Weights of a small transformer language model: 14.4M parameters.
Each number is 200 + 20 x the weight over the matrix's rms, rounded and kept within 0 to 999. Layers, rows and columns count from 0.

# layer 5 MLP up, 1024x256, rms 0.139, rows 199-253, columns 192-255
221,204,228,226,207,212,166,193,181,171,218,203,185,189,212,194,214,211,175,183,191,186,173,218,208,197,212,195,208,198,195,203,177,234,166,206,229,153,196,186,184,227,171,180,187,181,166,240,202,196,240,190,179,197,175,193,200,201,187,209,197,177,179,206
183,194,181,239,213,183,224,182,181,227,200,246,204,187,166,179,180,194,193,208,188,189,220,165,230,175,188,194,242,184,191,195,212,234,218,216,228,159,212,216,201,176,189,193,211,206,176,165,221,203,191,177,224,221,216,182,209,204,198,194,194,173,190,212
228,209,177,211,186,218,212,196,216,207,194,191,184,192,220,195,195,234,210,233,210,213,197,204,210,200,198,206,205,179,208,162,201,202,190,225,202,196,189,166,207,193,200,216,172,196,193,207,222,204,201,210,180,220,219,172,201,215,218,196,179,197,230,217
227,234,212,245,215,218,193,221,178,221,183,171,213,241,177,181,225,177,175,204,236,215,152,193,197,211,226,205,196,183,194,205,203,210,218,218,176,196,214,196,210,202,228,225,224,211,216,185,219,228,230,198,199,186,193,194,250,154,201,160,242,193,215,187
190,222,205,200,181,213,225,213,215,211,209,204,199,199,228,205,209,169,205,232,192,207,203,200,206,212,227,218,210,198,213,189,198,207,204,209,200,222,211,201,159,213,185,202,209,199,194,202,176,205,208,194,207,180,201,216,192,224,204,229,219,196,188,209
175,187,219,202,230,196,187,206,180,222,172,256,214,186,215,202,218,155,215,208,177,216,216,248,168,211,179,184,221,200,181,188,192,199,223,198,177,197,215,210,185,164,169,197,259,187,218,208,162,167,201,237,226,232,206,199,220,209,188,185,205,162,192,236
219,205,197,203,196,191,233,225,198,175,196,205,210,191,188,200,181,204,231,162,217,239,215,197,190,219,211,205,167,214,204,210,208,222,202,203,225,225,231,201,159,208,204,185,191,180,209,224,168,203,163,215,219,211,207,195,225,185,200,204,217,210,137,205
207,172,170,167,163,175,184,202,226,199,211,220,223,203,213,187,165,206,224,222,175,192,208,200,199,195,201,244,199,177,207,179,181,200,218,165,212,173,202,181,204,176,175,186,224,228,213,211,190,210,160,193,190,234,204,181,186,187,199,202,155,195,201,213
210,193,199,181,196,224,192,195,195,192,212,219,164,202,183,180,177,190,211,202,212,224,197,196,173,225,182,184,228,244,202,201,201,206,221,148,212,217,212,210,212,199,223,196,210,232,190,213,213,227,168,195,189,208,199,203,201,209,201,176,182,207,211,220
200,206,207,195,214,204,181,218,223,175,225,223,186,188,222,191,218,187,206,238,223,190,183,200,203,209,188,192,193,236,171,169,200,196,189,217,214,232,193,199,198,197,213,194,201,185,215,198,185,175,212,233,172,191,196,202,206,187,183,214,240,151,192,215
176,224,214,167,194,218,243,186,217,191,209,242,189,190,227,216,177,187,204,228,198,217,171,220,193,227,189,224,207,190,192,183,207,147,191,190,199,184,197,206,195,200,213,206,226,210,194,180,194,185,177,207,218,193,186,217,177,172,217,217,218,202,223,183
214,201,207,205,175,219,207,196,182,196,186,193,155,239,196,231,234,177,173,184,211,229,207,198,201,195,196,211,197,169,184,226,182,170,189,182,193,182,227,184,199,208,218,197,227,198,187,225,221,182,203,173,200,182,178,156,207,193,193,212,177,189,217,205
174,191,180,187,193,187,204,222,223,249,172,231,158,253,221,208,214,193,159,179,206,215,239,199,179,202,244,240,205,202,158,190,221,195,192,226,194,177,174,205,184,173,179,202,162,174,230,215,247,192,206,231,197,154,183,186,190,188,189,188,198,202,216,198
244,179,232,239,236,197,210,176,212,216,186,188,189,185,182,215,218,210,200,186,180,174,229,185,188,191,176,201,202,192,191,153,203,209,184,207,179,223,180,172,162,200,179,207,171,170,204,159,190,233,178,221,205,179,217,196,164,216,222,201,171,184,197,190
199,248,187,203,198,202,225,182,189,206,187,190,190,190,194,225,205,207,205,201,160,189,184,171,184,181,193,193,221,190,175,215,175,193,221,234,234,208,201,173,178,198,221,242,213,167,208,192,200,186,200,199,217,209,179,205,196,171,243,203,216,237,229,174
167,196,194,202,182,196,219,222,232,196,199,203,178,195,207,206,209,141,162,196,201,183,218,192,210,197,212,216,187,201,232,209,237,213,220,209,193,204,197,194,202,180,181,213,172,194,174,182,201,213,180,190,180,191,203,210,195,207,205,160,173,231,190,200
182,169,179,201,214,187,206,225,217,221,188,181,166,199,160,196,190,191,204,255,172,214,141,219,193,219,210,232,198,181,215,206,228,202,194,182,222,221,174,216,207,185,186,244,227,176,198,238,186,207,216,195,174,219,230,192,203,217,171,193,199,223,187,178
200,228,195,179,177,173,162,219,198,189,229,232,207,188,168,204,202,207,230,231,171,203,244,206,195,210,229,211,205,242,175,158,195,216,183,189,174,193,199,190,198,178,152,223,190,224,211,201,217,205,169,180,207,197,206,217,209,199,208,191,207,179,191,220
179,199,177,209,182,198,201,231,166,238,181,172,167,219,200,184,228,203,226,182,187,214,233,189,192,213,191,199,219,188,182,162,239,234,208,172,199,209,177,228,231,201,168,210,242,175,194,216,203,178,213,203,173,179,231,210,215,162,178,215,197,200,203,237
201,158,201,227,178,213,195,194,185,215,163,195,213,210,189,180,200,180,174,213,227,195,201,190,210,246,191,176,205,179,180,201,213,221,195,220,160,203,190,235,186,179,184,213,219,175,216,242,189,204,215,235,237,191,204,198,238,205,207,178,221,226,254,172
170,197,185,202,182,225,190,209,211,205,185,228,210,177,191,207,211,187,162,202,203,207,228,179,189,194,181,201,211,183,177,165,183,170,190,205,192,222,181,228,206,171,227,145,212,223,183,197,206,238,227,187,195,212,234,178,247,213,236,178,213,194,231,221
205,215,185,192,183,212,187,201,200,215,206,217,169,213,197,217,149,197,220,210,188,220,183,220,181,212,210,195,200,217,188,213,208,229,190,193,194,206,210,178,169,206,192,202,253,180,208,189,184,210,184,218,194,204,201,213,204,193,196,180,180,196,195,221
191,215,165,185,209,201,171,164,187,197,200,198,235,202,188,203,160,173,189,183,186,225,212,203,197,187,237,204,202,190,181,204,210,167,192,166,199,181,202,210,174,185,176,224,177,207,209,196,211,205,190,172,243,183,196,180,224,217,236,181,178,217,217,211
172,191,183,204,175,199,244,177,210,189,184,227,202,208,234,166,170,200,219,190,205,219,213,191,182,228,240,151,198,173,231,198,199,195,200,209,208,179,164,183,266,210,162,232,185,192,232,172,235,187,174,229,203,210,152,208,207,183,196,205,161,188,205,215
193,191,214,187,172,226,209,194,201,169,221,169,182,192,212,190,219,218,155,176,174,174,228,187,195,186,202,190,207,220,212,216,223,187,168,197,223,193,172,225,214,193,206,216,163,205,213,220,211,187,197,167,205,199,227,212,231,204,233,218,167,219,202,209
200,177,185,189,229,187,209,191,196,196,217,203,177,237,218,210,175,211,201,194,177,210,172,203,192,160,176,223,193,209,212,173,190,185,228,188,266,200,204,203,184,223,195,221,217,236,179,240,238,224,213,180,200,181,251,170,198,185,191,195,217,209,217,189
178,166,169,204,202,223,213,205,211,197,166,166,193,194,201,221,207,186,177,209,188,220,219,202,216,200,189,222,241,184,236,196,178,170,179,190,200,241,197,199,223,225,189,180,188,159,186,172,206,214,206,230,204,177,180,176,216,210,174,202,207,197,240,175
169,208,189,201,200,218,181,181,221,176,172,181,152,222,199,182,161,218,177,187,181,204,203,209,235,195,200,218,215,208,184,212,192,210,208,223,172,184,177,164,210,224,201,230,203,210,208,205,193,225,224,197,218,183,185,215,212,187,192,185,200,206,214,196
201,210,195,196,181,213,191,255,190,178,228,220,227,169,216,182,180,206,179,177,191,178,246,214,183,210,185,196,223,202,150,253,195,212,197,163,184,192,147,219,188,229,154,219,196,196,189,229,190,193,187,182,212,228,174,219,198,180,191,203,188,211,201,215
216,200,209,213,230,188,196,202,218,203,184,227,188,185,237,258,218,211,208,204,183,234,214,218,211,235,194,208,183,185,205,207,210,177,221,215,190,179,218,190,208,219,194,209,182,216,210,207,197,244,211,181,188,202,199,209,224,217,211,206,185,168,205,210
180,195,183,172,197,210,241,183,195,202,241,220,210,219,241,188,199,207,162,202,205,179,246,220,178,207,201,200,170,215,209,236,211,186,191,222,214,209,184,212,202,169,227,197,185,224,168,204,191,189,217,186,224,238,218,213,173,177,182,180,185,210,183,209
189,184,187,163,188,197,218,235,210,179,201,195,166,236,199,172,188,213,191,206,189,177,240,184,200,204,205,209,232,205,193,190,204,169,169,237,194,217,204,220,190,185,197,222,208,191,217,197,202,208,196,199,217,174,187,185,212,193,235,178,221,177,183,209
191,206,227,170,182,193,198,216,163,197,195,213,223,206,164,251,172,184,201,216,204,189,235,207,228,200,228,204,171,164,203,225,222,176,191,227,207,218,188,209,197,185,223,213,191,174,190,192,231,206,228,172,201,205,291,211,202,197,173,218,179,198,175,208
234,223,213,156,186,155,224,208,194,205,221,181,204,225,203,208,184,206,173,178,208,189,181,185,215,213,174,189,149,207,178,205,224,198,211,193,233,221,226,204,198,225,195,219,212,172,214,190,236,164,191,201,155,190,186,230,183,194,188,189,151,192,159,230
196,198,203,191,186,186,226,205,224,203,203,204,210,207,223,174,178,231,191,169,167,182,209,178,210,228,218,180,227,211,186,206,226,174,181,209,234,223,198,190,205,220,205,193,182,193,197,184,210,189,214,208,171,183,204,199,220,188,190,210,210,228,191,194
191,211,197,184,184,256,228,157,203,149,206,233,225,188,186,203,226,184,235,204,216,232,205,195,178,194,208,218,181,208,238,210,226,182,174,238,198,195,220,179,202,204,206,225,227,211,207,214,236,173,198,201,182,198,209,201,196,208,201,193,172,213,196,215
215,173,200,187,222,217,231,219,214,241,210,213,207,217,201,240,192,231,181,188,202,168,217,159,185,195,239,176,178,146,230,179,183,227,181,177,198,184,216,158,205,217,236,221,174,194,210,238,203,218,229,202,227,218,202,247,206,172,199,164,206,228,206,216
187,193,219,216,204,185,204,217,182,198,179,174,220,208,168,208,193,198,223,203,189,175,152,197,186,197,236,205,218,192,263,183,173,213,185,231,239,211,176,195,202,176,209,203,188,161,223,205,201,177,224,196,219,200,195,211,261,161,195,214,232,206,201,228
246,168,184,231,202,178,184,217,189,199,213,222,219,209,201,254,229,191,137,222,166,204,215,195,180,176,237,192,196,172,206,197,215,219,192,173,175,234,177,233,170,212,224,210,163,180,193,203,202,178,166,217,206,217,184,210,216,219,227,196,176,189,176,193
202,216,151,203,240,215,139,209,236,198,180,201,216,202,182,197,224,196,194,190,237,187,172,169,200,223,209,201,191,186,203,193,145,205,161,188,189,221,225,201,213,210,194,215,194,185,228,249,213,210,238,193,173,245,153,207,211,175,213,191,205,192,212,212
193,198,164,192,170,220,226,215,201,209,207,183,153,202,207,180,203,217,218,190,211,216,193,200,202,182,222,193,230,184,185,162,168,194,201,209,181,245,188,193,213,215,213,173,174,158,219,223,205,190,201,201,213,185,192,215,184,188,208,184,183,194,199,209
209,163,220,185,169,211,204,210,202,218,193,193,192,173,185,209,198,166,174,188,230,214,236,201,187,189,191,226,210,189,214,185,188,204,166,235,221,193,213,224,199,191,227,179,179,224,210,204,197,182,174,212,165,189,193,202,201,246,235,163,225,169,197,177
208,193,209,219,219,215,209,229,196,210,185,199,207,209,197,206,214,210,220,189,201,208,215,195,237,216,183,224,222,218,186,217,171,217,207,184,192,209,200,201,214,176,190,218,218,204,162,168,245,180,188,221,177,223,212,198,191,214,162,201,208,204,237,151
183,196,195,213,176,236,204,198,206,189,215,192,255,235,207,198,194,159,242,217,175,215,166,204,203,221,236,222,197,192,175,187,192,191,175,159,207,197,209,206,208,186,193,184,201,219,236,195,237,189,182,203,201,194,197,210,192,201,164,208,200,194,163,183
218,213,184,201,198,233,166,204,229,202,202,205,162,217,180,202,201,227,234,206,195,180,191,217,183,191,204,215,172,224,191,225,194,221,205,201,206,162,197,197,221,213,191,246,190,183,161,211,187,215,201,220,175,171,226,192,188,221,198,211,228,200,160,162
181,192,199,195,177,217,184,169,206,203,204,183,206,220,154,197,213,179,203,223,191,212,178,211,200,204,210,236,233,216,203,210,246,206,207,220,229,189,186,187,218,187,196,237,220,200,202,186,164,232,183,187,207,244,185,197,179,227,213,214,186,197,238,192
218,237,209,207,179,217,201,228,181,228,218,185,191,218,153,225,202,193,224,193,200,200,194,224,223,241,232,192,191,200,178,170,206,234,191,227,195,194,200,188,197,163,187,194,181,214,206,217,192,187,198,210,194,195,232,224,202,239,197,208,212,191,197,215
199,198,223,195,211,229,193,182,250,219,195,195,163,189,192,199,190,240,206,182,219,211,198,182,210,174,197,232,203,170,175,232,193,182,212,213,217,201,168,166,191,192,207,192,190,236,149,195,207,228,210,199,177,201,232,209,206,190,197,226,180,210,187,215
213,202,149,190,181,207,229,204,150,184,227,229,196,247,180,197,202,223,188,225,197,216,179,215,208,179,221,207,216,180,199,202,182,196,190,192,177,194,173,183,189,213,222,190,164,197,197,223,171,184,187,212,178,222,232,213,209,194,196,204,160,183,219,206
197,212,234,182,160,160,220,225,203,228,228,144,248,190,174,179,223,206,201,175,178,218,179,183,213,175,175,216,201,221,186,220,196,191,169,213,237,230,181,187,184,164,201,214,245,206,208,222,180,188,144,233,172,224,196,210,199,219,180,211,214,257,184,191
208,214,179,177,177,225,213,191,180,216,237,205,194,192,175,137,188,195,135,230,239,195,191,223,192,198,202,209,223,220,173,235,225,209,186,191,199,198,190,189,204,227,207,218,201,180,198,196,210,203,243,202,237,217,189,163,196,185,194,180,202,194,186,193
175,194,163,224,208,206,206,218,203,213,173,220,189,186,173,186,178,193,230,207,187,204,208,215,191,191,198,189,177,217,192,219,234,212,247,213,191,193,169,209,195,166,223,185,211,205,196,202,172,206,213,177,205,209,177,178,158,167,203,206,182,155,174,196
204,218,184,214,182,181,190,205,207,209,194,224,217,206,167,147,209,189,205,212,181,242,193,161,190,217,236,232,225,157,223,183,229,190,218,176,197,210,214,192,214,196,225,175,219,209,185,212,225,187,215,195,176,186,178,260,178,178,194,185,164,220,229,168
186,223,169,200,192,203,196,214,236,187,181,256,203,185,212,256,218,156,216,225,205,206,202,220,240,209,206,192,235,211,194,220,198,214,181,209,215,243,224,172,206,154,238,200,198,199,185,200,223,189,220,185,210,217,180,205,239,206,208,200,177,206,182,187
192,220,222,225,196,203,192,210,179,218,217,186,203,224,198,197,190,176,236,182,213,227,205,199,195,177,187,219,230,220,202,203,205,193,219,232,211,236,191,227,147,219,211,218,197,150,183,212,210,203,214,192,168,132,194,190,195,213,199,212,196,195,215,214
# layer 5 MLP down (transposed), 1024x256, rms 0.135, rows 199-252, columns 192-255
209,159,198,194,229,186,251,182,194,192,190,221,223,201,231,196,218,173,209,203,221,161,194,183,257,195,204,184,197,185,196,195,207,157,212,181,198,201,197,182,183,242,227,198,172,215,246,195,216,216,191,255,196,190,167,229,198,180,173,199,198,199,200,222
227,164,226,170,188,216,144,190,216,235,237,197,209,175,207,211,201,183,205,185,219,233,179,208,189,179,184,207,192,190,189,217,246,211,180,166,164,193,196,186,231,213,212,188,174,252,203,196,195,198,227,211,178,147,216,184,197,179,191,235,153,220,205,247
209,171,219,212,164,198,222,188,203,166,231,203,208,181,173,216,195,191,222,216,180,208,199,205,234,208,212,201,206,202,180,195,198,205,197,234,209,171,202,185,239,198,184,229,207,197,254,202,186,228,179,155,201,188,200,163,179,216,196,185,221,195,205,198
222,202,193,177,197,160,213,221,204,182,193,205,165,214,243,206,213,206,217,174,191,174,223,186,178,186,197,201,189,205,217,198,216,203,162,201,188,239,183,188,212,194,220,188,193,230,191,198,185,210,190,188,184,176,212,177,193,241,196,197,230,183,187,216
212,175,204,235,209,197,209,178,217,214,193,209,204,212,223,190,202,200,209,188,192,161,183,195,243,200,185,212,213,218,201,212,187,178,212,190,198,186,209,195,216,206,203,191,212,197,195,173,196,176,210,194,216,212,179,169,208,193,200,196,205,173,212,194
245,180,218,155,197,219,223,159,185,199,234,208,195,231,233,206,220,231,194,212,197,170,189,196,181,180,190,186,172,179,165,201,165,197,226,192,232,215,199,204,220,213,182,202,192,208,185,222,207,216,210,212,212,230,186,208,189,202,230,199,210,194,215,235
252,197,177,217,218,206,222,204,199,215,174,208,226,203,180,191,216,193,193,211,209,168,208,184,195,198,200,184,224,229,198,221,189,194,208,205,201,195,229,192,213,225,189,193,202,178,206,197,191,208,216,181,194,193,163,196,187,159,235,183,197,216,193,191
224,191,170,191,205,194,190,176,207,214,170,202,201,205,218,211,168,220,188,222,179,190,182,198,197,205,165,198,198,203,164,188,207,225,196,225,187,153,219,191,170,182,210,223,200,191,212,211,223,173,184,189,224,181,190,201,177,185,194,212,241,218,157,208
215,219,186,204,202,197,187,190,191,184,212,213,201,203,222,183,200,214,205,215,226,237,191,154,184,181,181,211,196,204,204,201,209,187,178,193,186,199,208,212,202,202,196,195,172,207,211,189,182,220,196,202,203,203,210,204,203,184,195,218,213,242,166,150
175,203,223,213,193,206,196,181,200,188,208,166,168,189,188,235,176,172,192,183,210,201,196,167,218,189,192,204,216,221,187,214,209,184,167,226,160,240,165,204,186,194,208,188,203,217,194,180,231,208,179,173,196,173,195,212,196,182,220,212,228,178,175,220
181,180,193,186,223,173,210,216,203,226,219,198,181,210,203,193,214,195,231,177,180,218,183,168,166,202,193,215,192,193,195,179,193,182,197,182,160,180,237,212,220,201,178,205,186,182,216,216,185,220,216,222,201,195,216,197,194,212,200,254,212,205,242,235
192,212,228,222,185,206,190,198,198,198,204,209,191,195,196,220,212,216,213,211,211,162,196,223,177,197,162,202,185,219,190,216,216,207,220,203,184,207,182,224,201,200,229,205,188,208,209,197,214,205,178,187,212,188,175,148,185,236,211,201,219,252,211,185
154,199,141,192,227,183,165,216,205,250,200,233,217,232,210,232,191,128,181,191,218,199,229,182,192,215,189,235,144,207,184,205,208,184,198,219,199,179,178,233,209,195,236,217,216,187,219,194,206,210,186,160,190,209,203,227,243,220,223,215,170,156,216,165
198,194,201,202,169,182,186,217,177,205,233,213,182,222,214,203,184,212,181,205,210,195,204,197,214,198,189,227,212,171,185,189,211,193,217,194,220,185,191,194,197,209,178,210,181,185,215,192,184,178,183,205,230,217,163,208,221,177,227,195,191,193,219,176
204,214,232,217,184,202,222,194,206,228,189,195,166,223,215,188,185,225,177,212,208,194,210,220,171,228,208,187,209,231,181,195,215,204,187,182,252,203,210,199,188,217,223,235,198,204,212,216,226,189,205,212,179,239,169,220,182,263,180,214,222,173,238,174
201,147,226,190,172,216,166,174,201,215,241,190,183,196,209,214,185,210,199,205,191,208,234,211,211,191,208,194,230,218,206,180,179,199,201,204,185,201,172,191,221,240,162,186,192,205,209,219,200,225,209,205,171,250,197,160,190,188,166,208,239,211,199,188
211,163,183,234,189,197,209,158,220,231,186,185,228,223,182,162,195,186,172,186,189,194,166,206,169,240,198,191,187,180,197,182,233,239,187,234,183,180,202,185,187,186,169,200,188,179,230,195,193,196,247,218,211,210,239,151,198,216,201,213,184,258,196,192
201,200,176,191,229,214,179,213,199,199,186,180,206,225,165,225,207,182,221,192,169,218,204,218,221,193,201,220,229,200,218,163,187,200,210,195,208,196,193,205,193,174,204,191,186,196,204,155,193,199,222,175,201,212,211,240,173,176,189,169,208,221,223,222
214,203,186,183,190,186,185,237,175,170,179,198,202,191,161,220,210,220,173,212,202,222,198,237,185,231,218,168,201,199,192,213,208,216,191,192,220,143,236,180,186,219,178,207,207,180,198,212,205,213,188,189,193,176,201,210,184,207,180,212,207,232,206,177
204,175,187,179,174,193,208,210,215,196,215,226,173,217,194,205,220,177,184,206,201,230,189,222,243,221,173,157,206,220,159,212,167,195,238,226,170,207,178,180,212,226,208,207,198,179,202,189,157,243,217,157,159,223,205,206,194,213,207,185,192,192,242,205
206,208,209,227,199,189,178,202,173,220,207,183,191,189,267,187,217,218,233,217,176,170,215,203,211,189,211,182,215,187,190,214,188,187,163,194,215,236,184,205,222,190,199,164,196,228,209,183,222,194,222,185,217,216,198,179,154,202,229,216,202,178,190,193
209,185,231,196,184,210,162,231,145,189,206,193,227,202,186,171,194,233,207,206,207,200,211,202,186,188,223,235,194,208,231,218,215,194,212,224,183,210,192,224,202,190,190,185,180,225,189,205,232,191,210,184,224,219,176,222,161,205,199,241,183,186,194,180
202,194,211,229,213,209,184,182,203,211,209,201,194,198,163,182,199,204,155,174,221,211,219,236,158,191,237,201,183,156,216,254,208,189,216,210,211,201,183,205,215,195,208,201,199,192,171,198,204,208,241,196,186,198,217,206,186,237,215,187,195,234,227,181
193,197,156,182,225,218,222,190,189,233,229,240,180,200,203,211,189,226,194,165,210,189,197,244,215,243,221,192,179,218,208,207,170,213,189,213,198,212,198,169,181,206,215,231,203,211,232,213,186,191,177,165,189,167,184,174,175,186,193,169,212,228,191,188
210,174,182,198,194,222,191,208,168,194,206,213,203,208,209,222,171,218,191,196,207,202,208,192,215,214,165,203,211,209,160,207,194,222,201,188,198,192,181,187,194,239,192,164,179,188,213,197,206,197,238,212,188,197,214,229,200,218,205,171,209,205,201,154
170,215,197,194,212,160,139,170,179,183,212,203,160,196,186,170,215,218,175,230,190,206,173,209,198,199,227,224,176,239,221,208,193,181,214,163,195,190,206,210,172,202,218,166,185,205,199,210,167,167,219,159,167,168,213,186,206,236,212,189,200,186,169,207
231,199,193,212,225,243,193,187,224,204,196,213,198,203,205,188,189,196,179,196,181,204,214,214,218,184,195,185,181,202,211,200,197,242,173,204,240,201,210,197,215,211,188,197,210,224,210,163,164,199,224,170,188,165,227,192,206,209,175,206,174,217,198,234
229,172,240,194,179,191,211,194,171,209,184,191,226,166,197,167,212,207,210,222,176,213,193,188,231,203,233,208,210,187,224,225,213,205,193,209,234,181,219,195,220,199,193,170,205,209,221,182,225,213,173,141,216,204,226,193,195,220,225,219,205,234,200,192
233,167,220,220,228,175,215,194,188,192,216,204,222,185,159,226,235,164,243,215,181,174,180,226,201,224,192,226,176,194,205,167,217,199,188,223,213,179,211,174,184,191,182,210,229,209,203,193,207,185,180,223,193,188,213,215,231,211,185,178,208,182,234,204
207,194,186,214,177,224,209,199,178,211,208,212,216,215,173,182,146,189,203,182,177,207,208,186,206,203,174,191,206,188,218,168,235,204,174,183,239,181,205,214,233,207,215,223,183,226,178,204,222,144,219,229,235,184,232,226,234,211,198,188,186,209,193,189
191,214,210,220,182,228,202,204,175,198,213,201,204,187,186,194,174,205,212,211,213,217,204,199,180,206,169,211,239,214,206,185,231,193,202,212,194,192,197,201,161,198,202,183,204,188,193,217,201,234,234,188,198,197,208,227,207,239,251,218,203,149,196,185
181,203,197,212,221,211,199,197,197,217,198,225,210,182,157,192,226,202,207,238,162,215,190,190,206,224,195,180,167,196,183,203,196,195,233,212,234,184,211,182,198,204,199,199,195,200,207,210,191,213,182,178,230,185,184,222,182,166,166,181,215,152,190,209
217,183,179,227,168,218,178,167,202,211,185,215,225,216,188,203,205,215,191,228,178,226,206,199,199,240,193,191,202,192,209,210,223,202,248,213,171,239,201,212,205,212,169,220,195,139,194,222,192,195,193,221,194,193,223,184,203,187,180,185,192,214,241,207
194,193,210,203,235,193,197,183,200,206,149,198,225,145,186,195,185,158,242,148,199,232,194,198,203,189,208,181,225,192,191,189,230,168,227,170,194,164,201,190,209,181,189,223,192,185,207,249,205,214,162,179,227,199,223,244,180,201,200,195,192,185,206,197
220,207,175,209,224,158,229,205,198,193,200,188,213,234,183,199,197,214,162,189,180,172,211,191,221,194,231,210,213,162,191,232,195,203,182,196,212,199,181,182,164,253,195,208,223,194,216,174,151,234,187,174,201,232,226,197,188,212,230,239,194,219,201,176
193,189,218,217,198,215,193,185,198,212,215,201,184,182,194,205,189,199,226,219,213,175,218,207,161,226,144,195,209,196,170,181,183,187,164,180,198,206,215,193,219,210,153,193,220,228,242,216,197,207,219,205,216,185,236,199,198,191,225,196,213,219,214,216
224,171,231,176,234,209,165,221,208,199,212,229,192,163,209,221,232,184,210,202,215,184,172,193,214,200,162,182,188,211,229,207,187,216,208,177,183,208,225,210,189,233,203,188,227,240,207,219,177,201,204,202,222,222,185,168,224,189,164,199,185,193,184,217
251,158,267,189,214,188,217,220,195,199,188,202,188,168,162,204,213,206,179,178,161,205,175,203,164,187,214,201,244,200,210,206,201,203,166,186,223,172,190,176,185,200,150,192,163,198,228,234,180,207,162,241,189,202,174,189,171,195,182,214,240,195,212,190
195,181,230,228,215,224,198,206,226,224,232,203,209,189,220,201,209,179,171,207,224,198,219,194,211,215,195,199,206,186,184,237,180,204,168,184,215,200,188,157,146,192,182,201,214,168,228,154,220,188,185,186,213,226,211,226,231,182,178,216,202,205,240,207
230,188,171,183,196,172,230,191,210,180,205,230,166,195,209,223,222,221,182,222,203,190,206,186,193,165,201,196,212,192,198,198,180,230,241,220,195,205,191,191,209,190,204,203,203,217,181,207,210,201,205,187,205,215,233,174,233,201,204,191,165,223,177,178
211,166,154,203,229,183,204,218,175,157,225,195,197,230,167,182,209,198,203,222,224,215,202,203,223,190,195,177,176,212,183,179,192,198,214,179,180,197,195,218,179,229,185,193,180,203,177,195,204,231,204,188,223,193,168,178,198,205,185,219,208,230,210,222
222,153,184,171,204,252,192,168,224,166,182,199,192,200,203,172,218,185,175,219,226,221,185,185,186,209,209,209,196,196,186,208,212,192,220,213,236,182,211,205,209,237,206,173,198,203,218,211,191,215,212,216,193,188,215,201,213,238,223,193,201,187,221,191
224,178,193,174,174,182,179,211,231,170,211,172,168,195,184,181,217,161,211,189,169,223,177,206,198,212,173,170,202,206,201,190,225,173,167,218,181,225,209,197,202,190,234,176,202,208,170,193,197,178,188,209,221,220,182,210,185,176,172,173,206,203,210,176
191,209,199,178,203,201,192,207,224,190,241,218,212,180,201,206,204,203,150,172,171,187,190,207,200,195,232,200,183,191,230,230,186,236,171,175,177,173,216,221,213,199,232,177,210,175,207,192,163,179,180,221,192,170,204,211,188,179,204,231,200,186,183,232
229,188,168,187,192,212,221,188,201,180,203,178,192,196,207,205,200,196,193,217,212,215,221,212,208,217,214,198,198,198,204,187,207,231,204,153,230,237,203,203,240,183,187,185,180,200,179,215,169,210,193,195,179,163,222,183,196,224,201,150,203,191,214,182
226,215,208,226,226,191,232,167,215,227,183,216,190,192,216,213,180,203,199,242,147,237,211,186,227,199,223,213,232,187,247,240,221,198,202,186,224,191,179,183,196,212,186,200,192,212,194,204,206,200,174,200,221,186,227,180,151,198,185,192,176,194,215,199
167,201,243,201,202,239,212,212,204,169,217,202,171,209,197,193,189,202,197,178,202,202,185,195,223,213,183,201,204,218,197,263,194,166,220,156,158,232,192,203,219,194,191,171,218,200,207,192,214,246,224,213,169,199,197,223,210,199,159,156,210,172,196,188
204,203,159,173,179,173,195,206,171,172,196,222,185,234,211,216,200,206,203,178,184,177,148,210,187,200,233,190,193,244,218,185,205,203,192,202,184,177,218,223,182,165,183,236,198,220,192,214,173,210,209,208,164,204,199,230,193,211,212,209,189,167,209,189
215,203,131,196,223,200,207,213,208,162,192,214,183,208,179,201,166,205,179,235,196,202,210,212,227,202,217,194,214,212,193,199,195,216,215,198,212,220,185,148,177,229,196,206,157,222,246,173,177,186,180,165,194,219,195,223,178,181,177,173,185,183,204,209
176,164,183,176,217,209,190,210,210,173,215,214,198,213,170,220,218,235,178,187,263,206,183,168,202,181,153,250,187,181,189,183,183,185,216,218,198,230,185,230,187,208,197,167,249,226,192,196,203,228,176,213,231,214,249,205,238,211,189,188,212,212,213,192
187,202,217,205,227,164,213,182,247,215,214,214,204,240,189,181,162,168,186,201,234,176,221,221,203,190,211,188,219,199,201,213,181,185,154,191,183,175,208,203,205,204,186,198,215,234,214,176,179,201,222,167,196,200,196,208,201,172,202,180,193,164,189,211
203,193,208,188,209,186,208,192,198,199,190,178,212,220,174,170,197,212,190,167,211,175,199,236,212,232,196,190,170,185,189,175,192,184,224,167,207,196,183,197,213,184,197,202,196,251,203,213,188,202,204,199,206,206,232,191,226,230,188,204,223,214,225,192
187,190,188,211,192,188,220,205,196,216,192,180,187,207,204,241,190,206,225,221,186,181,191,195,175,182,185,225,246,188,206,214,170,198,180,202,168,180,186,199,210,213,230,187,204,190,218,211,229,205,200,210,188,184,210,207,209,217,202,171,179,196,164,231
154,211,177,177,194,230,178,202,149,205,179,219,220,200,219,193,232,208,191,209,186,139,237,204,226,202,236,230,238,197,194,200,188,190,206,195,176,218,201,208,221,221,221,200,179,212,214,211,187,198,208,188,206,171,258,202,190,191,172,192,214,198,197,220